config.yaml
n_layer: 20
d_model: 64
n_head: 2
n_kv_head: 2
head_dim: 32
d_mlp: 256
vocab_size: 16384
activation: "gelu"
norm: "rmsnorm"
norm_place: "pre"
norm_eps: 1e-05
positions: "rope"
rope_base: 10000.0
rope_fraction: 1.0
qk_norm: false
attn_scale: 0.177
bias: "none"
tie_embeddings: false
parallel_block: false
extras: ["capped logits"]
init: "normal"
init_std_qkv: 0.0625
init_std_o: 0.0
init_std_up: 0.0625
init_std_down: 0.0
optimizer: "muon"
lr: 0.00361
lr_mult_qkv: 0.5
lr_mult_o: 2.0
lr_mult_down: 2.0
beta1: 0.95
lr_head: 0.0108
grad_clip: 1.0
warmup_steps: 200
schedule: "cos"
final_lr_fraction: 0.0
batch_tokens: 16384
seq_len: 512
doc_mask: true
train_tokens: 87240000
steps: 5325
dataset: "wikipedia_en"
Each number is 128 + 32 x the weight over its row's rms, rounded and kept within 0 to 255. Layers, rows and columns count from 0. Numbers have three digits each. The size before them is the row's rms in percent of the matrix's.

# up: layer 3 MLP up, 256x64, rms 0.141, rows 122-168, columns 0-63
# down: layer 3 MLP down (transposed), 256x64, rms 0.228, rows 122-167, columns 0-63
up122 109:161140127172128145176087113121162141140171139110099077123180134155127207185136152107122097079087199137123127078131152144141092139063166106141086089088120131146102120142157089126082123128192141
down122 114:076074138168086089145105139113136142123093102117132173094082158110093146171102209106097142132120079100151078130121060123117133110138154107073123117181148166064176150121157150118130173100106155
up123 103:192114078050109126193054147113159143157115140170107136157093142167152174142109176131122155142168092121173079065121176127134132171141125148128120131105167086151156138094127142131154168147110163
down123 112:106177124135142146114096120113121086123134082150143127124141112116092011126130114126117084137145163111122178152117153097203107055127113122131085155104132187152111162078134071146113132122193113
up124 065:135158095136156153099090110111148107100124179148129085133092148113075134174121097167097075122174109071103108160163180160131157187136121167143105113110104193083165099084099147150148203113153117
down124 064:180076142102112088166136144138079148110104129170125152148148114125122095123191110149186167143102167149184114131070132140104178147108135094172077167107107121147084063113168088077127090125169125
up125 063:139173082141088120145137142153144080115133128095054146085162169137165116141104130081119153177091141105178159159129061092136152114094167134158092139142121110173120108175182166093180137182139166
down125 047:135116157088187125138142111112113179143126140130129078159070102132087121123131125158125083107122112163080115106119188170121088113159085079075138102154099177109124128105065147149092126053140052
up126 105:094162125158066144167089073095148153150086098113141130173118140066066115109072131150168129152148110147173069129138101128099116140154099077114077167119150117119137109092154113117107148136035122
down126 099:103146116092136028082110114107169138127084144131129090111137097086147145094109137117089134115128162144127081092110123122089146082156115130061169148168135193101091087084131148107160132134048152
up127 127:144124127104144083106110106137152066089150170145097204140126179140112108092160151142124108159091168153062067137098090188102081140107157132103108114148129135151148129123078200170157144106138175
down127 128:084170177128135150043146115106120149160124096136143111125132146153097068161151143150161223150169135143147130161136204121093095110123122095160112170123164084091120166163076144129126146174120124
up128 130:159125055027168147109103129122123144174159099069129155111136092088117125162126154203129127159165072143084105113137101129110083142134121098123098153155092102146138126080109126119116175147152071
down128 157:140166124113123127125173095116136087066185131078141123140140151031102101114179103128132109159114109181125092144133186170138105173076087100104119160144114156145115106073183109134072155124129108
up129 127:149127120138113177116127130149111110129152185190103124125138185144112185095086162109074131134070096182061084144097121158086111147181136116109156096122114103139160147097127126091162151109151215
down129 111:121142133102132084066146109141162166142109104103176113119146149204090101201121120107184136102128177083167141157129181100162112130079143101202166112136083198137117167119149134141121125151142132
up130 095:108121129129091157103112134165126081114107062116089161133115173125163160097103140117100120116073139148171069118123101111136106132177128149098029161047131132146113148161140076088151123131122196
down130 093:167106155101103128110109138148149136137087151115111105175147135128126171091142123215128104139158153164161111032095148149133136100187182132086111160136086099099153106137141078142165119137049160
up131 119:134119132082193129151100110140121136139133129097154089155157145175181170109110110091096117076148156172102093110114131224134121162114114107090124184125163095160147139125059137186135154072095105
down131 110:122153125113150141138107162102097158138182125035159135138192112156148136103145130132094144126112136191125126096143058183132133162132083093110144151195091087171078097127122136184171136110106095
up132 065:156171070103195099143186146123162065139147169101117134118144158115170149166136106123142169149130196103099129105139063107154212191134127099125119142142145116175130160104151106151123124139116182
down132 053:094079098141104155123093124143089183127139057170116104124135147088090157079132144124163040114136104116134155143154149167135097145153089134081142117151152158115166107108111152088086121061109054
up133 126:132104153160114100143086124196149162065145140110098165185105113107154145103182063090141124124101118172102097176107130184123158150140124128134077097121129132166152100072147108109085187152069110
down133 131:165126118106114160153117111033169094160136142099137096071093179178130127109128165112119107117116150142127127029114082109126100127078155150127147142140105149102091116158142058119184105122161167
up134 090:136091116143135151130123130174116042166141155153145142138091087138076130153114114131118105091157129092108054193148108093129150136182086143098110162079176108143167137178075135126072107077106138
down134 083:160112153113126126093118127174108119175136151104145108146126130159131138136119088150096096122097120153097096194120164041086135157135125042097185100126140125060075110212090116144110118105135127
up135 049:133092088083096165162108167088136169123130181121178187088128088143135178129134185175099153129140201089121174121123086087113114133133112108091143119079144160144103109170110129101143076149181102
down135 075:184099062126100162145089158095141164140096184126154178146129094127116201149119138150113125122123164091091157069170085163147113103177106113162070112124127147152092061138122124112160139164161091
up136 061:104125097139149113137114091121073163132080172079155152194172121118118132173153070189111108121127111158067123134121157150120157166193131110079131139151104098079125075103119148177124179080114098
down136 055:087137140094070110125143116106160102118128083156167147088126169130112121105110167114192159135136143080176138116113052103110082116102118188156148121109107094132105176183175100114152076168157187
up137 135:174133136160084151099138099080149130132121153065100102067105168129153175109089120115145150057125146133154091168203114120104108130093184121145120090140106146156137109088157163072102099152080173
down137 136:099149090117109111154143071134111144112092138126101123122118188134163110099160132093170152137105105088111162116122120064123182120102229147157148096141209159191135123091150138131117100191119110
up138 084:067145178150111160128129127171162098102091095133104145130143138147122183123093096126165079180072151094118129078160095111057127184142111141119119117192122091174158114152130184081140162165099138
down138 084:058135138144128131106072093161110123094170075057137058122137130077063163140111125115123151166088127167074092113093157128135161138065106090119142140085122136116089140091107153153145153121138077
up139 102:100180153142161147104123135079155148102138119167198160190115124134076136068165154154158101117166131137107143144109082162093083098193065121125155105132132119095167180122093108135068103160119138
down139 082:157094116092137067130118137144122096107138100074075079036132173128197098200107143124126176163132149171130126090105143082126129135103168138122104186124122096148103125118138130164172121111120182
up140 124:112144077142133182154103136099098143138137169150145115109210128144079153144123136167153111161067149089097121156190183071114113104109131118068109108096199150098116140114133108168104127123185087
down140 112:077102158151187128194097139163121123140160161179157160135151090176075158129130132109127096149076110120105166171161163126135098142101104142103179069169148104114099105136104135179110135129205086
up141 106:168080086137085107166127104133074114162148103109142117149176125174077168174126141131103100115123194076118086187126138090136076108080162125094151129098120110148067062112091146116086119111135119
down141 095:122134182145209150093142151153132162122134166140141123137118163163102173104115150123173155155127128089128155104109134113050173178164088102118134160156163144067138146167079136083204142132139176
up142 092:108111142071149078073137145099145180118104183152150112109163119106117117127155089165176105133064175134119046086133101144125160059126138109142133130114091132095115167079099102195165106144122119
down142 053:122135092175096175178117081166115073126147076137128169155093140142124131090089123089105143085178126125167184175118141124109083170099129148107122129152158095144152084212154123070081155129126140
up143 077:076125139081115079124147179087136159122052122113087132082156139151119116164089170175165150149075122063140070085112119133131161076139177091087100149118119132142106144176121163118163137156160104
down143 067:134121139125116188160106036126149125117200135129099096120129164077082113101120138190136099126190135164159231154115124124159122166113098124156074111115091108162147117130132116137131100133082140
up144 099:172094064156133122100164088082182101108135184115164144128121171086125108143134126120102135180153192093058159103109112093124148148105118158097140189125136092075105085157124074134118113146138174
down144 077:112097142108138103131129144156089169177116099099131173101182155171151172024134125141119084118063143164150157152144114151140149081181151126117147125156134137166168172049111147150125141165149140
up145 132:088122122091101105109114125123126143142115133110110111135051128079174156137118132140116127059169101149127057119128116158094162182188097138203130134103140136140131141169184198118129137105065079
down145 132:091152170126132087051190149125133103090153090133120125148095111157137074123139187184126106150110118139079139103182143160107124179127148188124072121130111128150099161129174090138127080131198153
up146 101:069134130161166176128087147140074181174124152174131135131132106115150122177103111166193196161124184125138181149130153072135132158164125100116121063134092165189158134128136142101149158135161130
down146 075:201121168102115078150168132167155100135126091134120132122115140161143101083149169109099094029131083180080093126120101161152139097134121147180138123098094113080070110147107067149101140150124145
up147 108:201106119082090110092126151131135132151135216073063123105128171160152137117087166105111142060116103099106083183109108163131115168084145144179098137104167111136102157119083141170131133122125115
down147 108:132129126155060120131192109079171127086117130159120074146119203123184085130139118181164101144123125168082130086057096099117175201116113140126142147138119065111130148131168118112156146129127134
up148 105:110083117098148153177097164157170077134130137113129108055081090122138144139131133110152125100152117109124156099149080145108161109113170111079092081092134165149143137127132139100137214111226167
down148 115:118141169078102135089142151124150087158136113138189124112061115178074111134124120108164099155094141122158170039152095138101164127110145064106121127148092183128133145087167171147162160116177154
up149 099:089139094150067129141140089137127126123155173189122102091131121080131157133109144120158100149115073155134131162172130189100126119086168141144023147137125143104159128110066159115115193155109180
down149 092:175179134098063085114128122115081124171126069163113092085094146176126147100186103150119091173135121132161119106151148059154178094093111096095132142151173116146136171138115111146144075102149180
up150 103:110154146128155106101080136108097117128111175117184099118134098151073172126115096158155116103140149105096077085121097173091087146112122091111080130102142121055159104081065108132053092088101101
down150 095:044152134171193152150167162137106068117125042079144150159122145153127113145127121121133158132129166135082128172107105143124115115199173116124106158149093108100125111109119124143148197084078099
up151 114:103097135184155155153074143081131187182144135167171157121173123119085141100163182157111198123172107113093130136127124165103122113167108123129141129103153156091086150089131089077132100163185082
down151 100:163133116097170116183147136190082129099122122220129109145128093158110113091153151094152107135100156161201114147135128121093192153129152157117166127184114193136103121176139173136131120107088174
up152 091:091110144170104099111073090089146150082102099100080151138105129093126130126102160090137148144103079136135114091152061118150110045100145117096123110085085086074145077152133102067096114145082113
down152 086:111186145121132086095118120202114117171138138162118145136157073181151095171165112154211093112142125197080107120179139106117126155159160096105091110107151122102094121107116151141111114086075084
up153 123:123124106199133152155126110108175104107118110175085122110118125143138123128107087080145066116076138043116161111133145083095151123095147114147073136118129155107029104129152105078155068116137139
down153 099:122133120118133152106157166152144110143205080086078097124095095082178188145157170157080079148156132137100128127125117139075085141152136106083108117190103171170159135103127080126147156161079153
up154 101:071151137076126175146135153071105134079154150160128108111157094151123106084139131129200114082135122122168085115122138158095089145105104176092134099125106146174158136071106150082115188157093197
down154 106:171101141151117084135145141132161098172103099114150174121122135160196136170127056088126132146110093112127160177086124042100169171104115145107112117184125112130107142206110101162120157119095170
up155 090:133194171148147138136189123099168113141138149112091126089096156093121130123139139091181145072118170134067122073119135148144137131133165138118112114188149160170126056170095089076064172111133136
down155 088:102150102103122084076107097140139110127120134151091123190134152116171122149145118102153147198165085133176164142135143097134148081082056088127118125122215140065177191133127143152112165138126121
up156 108:149137075138097132199174126124136164111114105126156163155189115138150135077146141167079138082078140116097127183121088159115086134148086151157202118128113093093163131178139120100127176189114154
down156 099:121130216123184117086118134116111141132130165093070092089109097143157142129101147149133155155142102142127096105137160160084124153110145090100133125118051239141084174093106144138085121099118133
up157 126:154113106137131137148132134072122150084150135128160181152150137128105132148120118155072124235128128123106169127118129053206142124111120119105137125099110167090099063201147120100112079168152122
down157 091:127137144156153161085131133145172106157092160106068146051099111157142070083135160107176122088134177119146119128137113189109097147130154103116078101163177098137142198083120111185141164117109157
up158 052:089130109048129157156137149115180199108153135153111155105119124153092096153107134161166106116136163080152100150149102081146089104114109192169103112127081108150094107119084062096124170193146135
down158 061:181108053079129132178134100083142188092162187083112178147112149111121178182144111163130120146122146130145120109159164142141116129180140129162115121140110140161152070092076137087148084168135083
up159 137:118147090124158180141161065144092117112112120073140111137142126155098164097125069119127116151147160141100115096084105175139189174136099110124097162107205109138185145195120143160100146091101065
down159 142:106201159131130125163142123111106117156115150134111105147067137150078178123142118073141093119073116142119141134094138147081127243073133066144124090166105154175166137136134171165132136111135112
up160 104:070110173129101121121144047114174120111085109105212135120073068060114182091096114142142109084132145109103097078112112117073151117133135138097110160119152092117182134119134177120117141137125105
down160 113:129171130139161164107121079116168083146102089077132105091073077130165171098077150126119086099074159099184161185165153100089143133122139150129135136144093104150060108154123122106081128128176096
up161 122:143144144179126144142104104065167078136181049085106136079150133152113144081139119071129157104149100120140127108095062136105064102156136111117085084115172128158092116113126128065143134072113121
down161 115:100117133143081146059084137172133157134131152130162101151176095098109097127132119111127120147139124162123156161110184118160090121118159134096087182097162088108122188080084077180084189068104119
up162 100:132075125149088152088115129101104168128074143086145161102135113089135106099083164164082111124172100143085127108144091211096095192158128155107091077062168135125179167142130122131098100118140123
down162 114:138098141164063176080136131153086124130154133140134124084129189038152128151163123160139121135131122215102109091105160104123084195172114114161107099130080135165138134181133147120166104106129147
up163 102:125120117086184140116031184101116129132173175146125144099169117160139140090130172126122178106083166112149164126144099182150166118134120137167070190113135164129119145166094103160089090116112170
down163 118:128083075117124055072092126095123081147140074073123124128160164109130138092131088167090167129120150106146084134126149165169149091178140098111189194146139177145091135112090093120168097138132112
up164 047:132091180119093152101102179115161117116075147144075128138128151158123123139097125075094122111149089107144080094131041138146116082183174184153105133145154070139106131139132133135168177146068172
down164 044:096160125120118114163173102115127093090143139124143139128143152078095075162171139212125131151079137112118170146151149119197153197111111106098072114089175140083087116071150119113142109115152072
up165 064:137137100146138168110109135100142127118087165176179103097193101151195123138078171107112108157139093105141145136114110157127147143120100129158099124136102105142181138134034128120131182178122224
down165 072:108138146114102079120206131114122084175133177138146133157096112096103117126166101170106186136085153161133108175164180116165110136125094102126155149120160101108143129091132186142099021111099106
up166 067:066149169205129143141148126101142145106149118157156108129158127119084140139102095165158056126134139158117148163165092173097130127128136161131090096168157162126164077100092142039108173165081147
down166 059:170140094106111085097148127114072133180127092099129152126123110162195157086144105093089188188107146090120100116109165119126125130108138074113120190070195115133110117177108111128051124131126142
up167 100:099179101086096156121129106117121086140058089116087108122101134160151152172105148094119074093154137088182072129133114099097136106120183166139109094139053078182128102155081144142099135136174125
down167 106:135160158116114098147178095086141113151140094098131150115138095105071100133147099069120089072116144081143121160114166131150129081135145155171154097091039126168095075123136109214102126123168121
up168 126:108117116168149161096067124131142132153123163141188116142203165157071147119136124127117124156155112097125119119199096111163124109138115165119127142081221157050156121099095129156127115133147062